Part of a small language model's weights.
Size: 11 layers, width 576, 9 heads of 64, MLP 2304 GELU.
Architecture: LayerNorm before each block, learned positions.
Each number is 128 + 32 x the weight over its row's rms, rounded and kept within 0 to 255. Layers, rows and columns count from 0. Numbers have three digits each. The size before them is the row's rms in percent of the matrix's.

# down: layer 2 MLP down (transposed), 2304x576, rms 0.0557, rows 477-498, columns 0-143
# up: layer 2 MLP up, 2304x576, rms 0.0625, rows 478-499, columns 0-143
down477 101:127134153101160119133108144125096113094159150159097126080087184112174182159081136127176149095170121165052109150142137096160105139129179135113149088064123085123097089082156105127130114162085097100134128145103059096133094138149124164224114107131108147068132080140121075167065139226116146183134147134112125110120098099136137163100163107117098098107098159127121078103112119122113118112148131188105133185119068125106160163106134147208115
up478 090:170160130131068064160122144101148124175101102148107099079097174126114109131097104129119131159116165138117061118113128153118093098152090103108117125061135107151159089127136150108094120064123162150110129126162135207092134188133113166099159071121083123142076101132128168113149132134104189088154165059089131094147129146143156139140160130129173165159171123140172135075087046104166126091166184168162132105092150114145151177107141109111119
down478 101:115136160109149134129128131079081097091060147130169111109112118142136102116067101137129099110153163160120103162096128105115149060155109133087077122146155150135096152112165150093116139122142166113121124096096137119087213154201090150111104142120167150132190192085132155106141148108122105135146120131141066142082186112149163124110163127142110142123125160158093079109148139135144133195160142066201097046153145114102108144138088132097097
up479 096:071138092095104169103094147163175172140127105088158109026142130123148125143092160143195077076198120128112132141099132124113175108103127198108095113130124155108117133083111135084102097162144096150120127152149132130143120103151124191127124174126115138133139120090094077182096142037036134114124184136135097131090085129095126158120122132159096140139083141092141146156110146169148110128118131132122168121145121126147153139079123116118121
down479 102:163117145087135143111111131164169086134136089168119090135141068104120172137112095143153182144108098123137134093067139061170116161082139072118145146115126120074136102179104092157126134159142113114111139154118175160133105109118125188061118121118176092101153171153127097069210118189132161129167070102163063116140170112148171186101102118111127138091124126116069150178156208124186089180086141090097108159101156124110102094147148162143097
up480 106:114136152126117169066073120117200165141155136103146152082152134183091100122151124126107182158156124143079015125093147147089129133159063134060139122138160112128154109103154131136130092134123181132175134126165164127139144133111122109119113110145113108099119139129146145151127165167071103077136196120135095113067077100156113153084127097125123156142099106172164133184060141115079122075104173107135133059071182100127119129110166032153136
down480 095:118093147085120030168173073146167074145138159139102055182125079156153157117157139153194180129186127101150169146136175113170077101125147177099112079091157165142071142120124171100175171172111106121163132134140114100156073125106142218100130135166111114123116095077085122079151148080076069123137122132057147170183089106163121146090084151123122094108152137108096111143152138132155097147115129120103058163180106198181103151111105124114141
up481 109:139173129113160101110154097179194142105111159151118152134131158072125099089156130112098114140097230142128153120108089152156153098129117116177203102119186109139159147176135116090160135112191176118149062134132148121158153133109145103221079099165108077187136115140189136076064106099075096145204143102119136099127062111132096123154134176107096145123109108102124120134115125151133101133135133133140171142145107133106137101135107071118123
down481 104:074180211090073080134114071142110121113077108194131152077163142167108138087117184158123118062183168194124097153131111150153098126151150163102128128101069081152129127114141144126120139089182172112095164195126115152121173092103110166094083117129154069157111183143122163130089162139114102125094129129128107130129166181099116134142073114143171084122126180128139088094188125119127126138118143214139177109080097170092148099153112121149126
up482 096:081086127146109112155166156076106180171101104128153122065128093117163116126156121092175183155162107111104079087109169091125132115091091122095122158114199159113138128076165193115175143138125166170146144145110149105145086136157116150156134133152173113155094102079165147116114142114128193114099101104177133099118172138154114107111144137150121083139066133087109170170133153112135128114161134110107141158173137121095151126067099140144079
down482 101:170074186141152117076059143185087117153058155090101162123125135088084112132163126139084201109155212153094088171137143134127124113140095098155120168058108135147114170131102136127148066195168130145131117120160143134138163167110090125073111127067141143099206106107168144110101141118096097109113118174114115098097149122087159154184140168150105101100095146177150068132080092120126103129072152162056099114141114146092132099123071190130094
up483 134:125120139158138085160148157174111093142099134160132106137160094162146121144124096139106164088107092165128119154134145135071084148130147104166152108096151148136131089116209130138133167223116126111104122105097111120114074080104104061128098116146103099114132103047132137123099142094109178079093064199166100129101150102148053153096092088135102109093100160091115123121171117097101063123197112148158181121134133180108231066100137142094093
down483 107:147085085104095154182136093090092134158163127152130069128088130123105127172152102089118186114090116151144189088148134106104127176150116116174111099092098119072056125183112153099176161144170071132084102126094131175158197128138113178117136135117083145105144112063147192142156109091169143093133137127112132109192080200164162149131106092116153170134122106230067104142076120127151172151094138125111112135104130176154076128074131107137126
up484 090:149097137134155125181137120097158138129081084120127146148118138148078071192087124098097150192119175143115127145136115117096079142100187089096077104115115171124094130189165155113096138144138136086112110112138173126130111086095125088166143164089129120149134137174131131137154117080122127122146163164161143120112172182145170124208091123093076144099147141132140151119138150080087154105117163092135190092121104141143128116127154140139123
down484 093:136136077075083183110110150158156156160063083104101135127123185138122129146088091127107102149072117126164117093093180105136154070166185120106097101167135066124101069121086107145155079077112127186140096153109197114103156156170083098108137150060175196166099132122109156108055107134105131092099138102130135118129141122149136154082076122206077135152092093159141153100101143171080091147073129100129081159092106135081093165139086102118081
up485 105:108080151132180159161159135159136071103093106126087110088103059167078134065147122109143113107157138110131128099139116072161158138136167174118173151164114060138168159118095137182053151133156089154124182056192130145166031065150136089128097099116171141145053127093078099156109155082148101163156083104085107069113136100109118134117166078142147099113066187148154126141101153110121122146116119092155092103128186156141175148146108191150124
down485 105:093132055134138147143093130127105127135188129108112137191131182106111105121138151130146099119093134098112172107082115114116187088119155118126115141179123122155130140170096114119154125097104197143129099125177153173114177145105105114124238178092122078128139033213108096075151141133126178172073111176132101116106076171059131110148139100135140096095180129083076151115147124132119122148138162191149152152090104117111135079077159114103087
up486 088:109133150143098121137179123165140084094189136061129155155083124120141159123166135122188122059150124124135109142105131171094133108151097167089082176137108240156124109136064047126124119099146142118121147121149173111109177160136153133092141112151155163109158115124082126115094103128062090142159138119168128129084113059097124155120160091102147137117102123140099129189163135119138155117125146076109076116075122113092159131135074113117102
down486 100:124120133136092139161125163124104129130124160130125142149118126162111069139176126087180102104170135087121090095168203123098148093108075142124130118135134140115121160062061121150120125089124074087082077104152134087075134105128089123069109078149167139136151112115122134099154107147096145127140085131127105079130119146147123096127169060116152120120156140097161158097131157139125143144184116126124137057114153154185092066127098125158130
up487 140:238125099125116126187155170071136132142122177119122158129150108151171126101171085119166138173086098079085131089070148089148117131136141163087144151105133124138100125111135102132113155109118117126193121148100123140099100172063090160157126151150111107143196159095125093102143155145108111149104109097168089140092088076125124137096120113134100147142107167104155085178098121125114100153140130097126130128135107119094068139117148056141100
down487 108:145132126131125141145117151033128128125076139125112125096164159091079091134151147149124080083131167121133124181119115093143137119127151142067092116113108152143127111079151078167131122091125185114071174200101205199118115131149113087095114103176148137088152120113123124121095125145156146120133103131134119164155095155159116123093141179183160150146128162131123112096106082136123121075127106133193152103129138146188102169116099104171167
up488 105:088161140182098133127129113090138105137089150094144056054104126069113099152101131113124085125158111128122110083140125162143095136188192107141160109155130151102135176137160186127132103125138103135099146093139142079106026102106123174146109134151105144134093173152148051097109150204083115125146123169142134128079148116134136136075217137121121108104126082112126134164136134064116145154130089141135117131110124190137155119143084152063140
down488 097:099118172172121165155153102086121130080141086142087124138122099126137161112099114143156176103109143068138101151110148127114149169123153119127134162099089118116097075127127120145127160130194153105209084127153157160124136139175094108139142178116106122088129157168093149133170150102103119117114147115159114091123103122128125129115078162151101153109117096155116104149062107160094185133093122132109085116153115060138114120153088128108127
up489 088:114158136144059124151095111159155102053185149105194134122165107124104121097176090192156138141153154127187118121179110101151099104086149115020135082187136138132150165096141131131116107098162201137131131156120124096170148140146116130148116165115195078135129162102130173115141166186104081130164116154093149079134110134092126129107151122121110071087100140167128178151170144161080101152094158160208114136132135152153173083127090155138156
down489 099:147123150136146141131167173099154147097150136070128115162180149136172099116108128112082103127102143132087168138153066183144113130182152152100119146114108149127101110124141140119102086114143090182101075096108174138202156122136134137154160109133163150175183153113117122093096139091138135068146107118104139087147173099093164145147079145055129195117142113172147109048123126087111195099152126095130110202134141117088137060116107115145168
up490 090:137108166173194084147191087150123152192145181159134048141076074167104112108170138129074152196119164163120144122112125143120123119181139119125072106142141119092119118096165148128170085105160172158181148162162121129073158151157157087096126160135081087142075130168133169097109099099134123152176135149114110120173107150129091121146182161174144114190131132069146118120106131089104098126172180154094093123112125186173124165149132080141155
down490 095:159131116145171130121175128109106103165085132104180166161135102120124117117066111167170106104116094126155117137112098166102180128076155140097141232126082128073159122180122176238169163108113155177141154155086151092161140141093147143158131118144146130155208089106117030188168131104112112109089168118167153115083123099145124138098120159126114093159137179141159109137119120131161081078188132060161150107120177068136128142128154111121096
up491 089:116159107129138105117168144193166095085111169098162122163110146126097099153179201180114169093137089127156101110085172229122106156135124104156167107137162129156065140147169151163116109063108126187119149095115152193111217106108169135106176138118116162105115144104106139166129119173180129139107118119145110111106146172120124104083122139090093180115110166061109174126197096114134102219108116103161116150083065138122167121154118089137146
down491 096:084122168117117131169109114163110109133150090126109122183098136102107101158112127136120123081141117104133072135201135148128121171104110140114128139180107130123123119092119121039134104135212105094206097132180142086206179088127184139112120099106081092141099123144118129140121088122099031160129105103202078107132148205117149114148107129119128087133159118137205080127183112120136141103111120141130180145139114131084171100160140183115141
up492 102:161072121093112113196116123142132064115189139132104185124095136064116157152140106144210108197165069144144086168052119092107180085126130146177126080099103095228109126097132125144097117117094118129113166107108151106141139148151186094100105124126108153104158149145185164125125135121136094104196136134171096095102105131152142148195114098098158111142092118162129183150116140084162138136172142107146065122079148113110108117125081092085101
down492 099:097130102075133128114090093157130195141078156108170142170166099171121103047171124139124080153175124093049181101055105141180158087165080127157111135160122187200119137065098128122158128118081103159117079093161104102124096108128039090170193118094125133101100140181112123101166099101157056139119155137113182116107207110105127160141165110106093151115113163123099109144135060141045101144156151175184121113110148158162139125146115148106113
up493 097:140094175115125120144193151092152135141038126119139129134118132111139011110095147147103125108213033170128138131151185077163113087127126061176105198080159163140115108147135166130147083117129102085100115154136153113142137171087126126158127092109081123102117109120191155179114105191109085164143107073152098079097076133139130135103160105121178157085123118131109149125095202165136134132207143137135119112131115135109165171180153098056124
down493 097:108090111164167117105139105156117074180167174129163163150133068091148187139136143145143106133107205103127116130117082181121163148142090198104132116133106124117132115119129094096125114172163070178128101122175202170119108069153159131122154157146151106214166065111120159131108111080092154112167102132134113201123116036161141133099163155088131138162059123174140151161169104076084157147110110134116187107101098097167109066129102164164104
up494 103:178132159154187157130145081069085107093110096126142106119101163164166180100154137091156147136128169127147115161164109172153174090140147089106102117102149127102088161076136068118148113150086125113102164098134151125176133139171136164135128134097153120101116100115190133122089156138164101164136120131126142090093122146113057117084160054157141168091132131166100116110118167121168055156155167089126124138081137163115160098117113121142133
down494 104:129077177132123186084183131124130169138101109155078125146174112098078121177055070094119097093096109138147063116125104039124128091122143210069200115145137135071108108163089035162116133124144122139108092074200101124129141113163116087101151135124103116147114133132112174121121126146161114161139106133102171152118107109137102087146109118110136135110106127057129140119122175155126094107132081096182134063109112136111088090071085076161128
up495 092:153127136132150082143131127111096101138149115093158159080117125102067154133081129153123109138062113205079139094178081180127098143105136126141170084125118120083111164109170191120158130146179121157106117148150145169109118090118154163121111132120141158139127099131138139157119158097125078107157143118138105138105137037199154097105104105143120168141162125111154137122176108180153122153124184127112182142133132125066153151118171147130113
down495 092:130137051132159097102141169087171156164112136110089125181081137121134132113076154160128111138138074153161135153099142081123138080193118097149127114133186140130144124165195135114151118120130101115163135221146074106098068096123116128113156127114081211105143173145078145142117130194159168118084144093139171141099130143183116148156154143152159112112097165135118089133096111157097139173166069155145078149130187149154158131091117133090109
up496 100:139085137128162145151122088088145130181164080164123067161129119137096127136124119152176096121103142125078146133123129136129141115127108103076112145177098162089101117121142154127105152086126167114158156139093133135181194071048110141105119133125140143119109102107116148198176166094134156146065112143123147141068190131144137155137111098120134138088139146115170129038087145158102129140099121132082128112094131088179144126134135133127089
down496 102:055100155093145139103094136171088114095114152147144093134148092149045125099097141103101103132104128103164160143142100123139091127136116115098124118099146090148130137151169168075167114120141156066152123114099132132070155115109153096155109131196168177195110136114132190141142108112118109123158115127135155120127096130138135149164145134155150145122158140115103151171102113053115181114123139128120166185178093116157163073105079115123049
up497 089:133125099156111179199166151119117167188144149188152116132088135132159106111142074140140180158133118130133173149113076129106171124099105075123136134102119126133150140131169090132112170067130138123133120109098113130163123074094116106083137100158090121168127078112118115119126191096170153125127177156110109155161190140197177099129091106183166138129108088165123114163056171101086200101202170197076184107101150119143155119102108087076130
down497 095:165147131179122127133074128110146147141172089107172133118070111149127156102178124095099136113121138108096180167165123153140133121177161138108128109131116172108225111148114193106046064138149133120043125159190160123184088138179126180105138157122131181152095131209086127131050149080133121129142115129161167149119102127098122120117163142170150132102136186167135111087125114097105065078099176196123110143130093136138130093137163060109119
up498 088:098110176147090157167130058139125163157117109130133118119181142143092118101108087143133115151129125111167098124127151173105142099130126097113089165099136098143099175137137093146103107113120080083156111143132157174145085113127138106134162103134191108146079158158117110121120146095143144128130132083124127130146165115146122086121138126122152088126099127083097108130157114135144092101150142112140077150127094153181159162102160122131110
down498 094:105163145120126132112165150131182153162168128168139095153085127085163173140116163171110161133154211121095105214107160141188130199139149132148097161109126120129136078080140145122089126134182149117142153161166083166105099148078104068083092147101140157132134129122119083172140146182166168138117119134105183165136144075138133156096111152142134125137139158111136121093122135175096110159135161121115185106119128099138148100122154109170110
up499 084:109139087094165137136155103173157132144083099118107160158106167141078181138090123179134155092136162104103165097137047089140072132084068123131094144135145193171103150060147125101077101141070130083223125110122114199117143086153175117132179112142114135068096136157105094041120118077166147122110126128116105068080116138168100157132097161094120130073199139118121086112090177082171155157126114126128080162165133132188155089157150167102141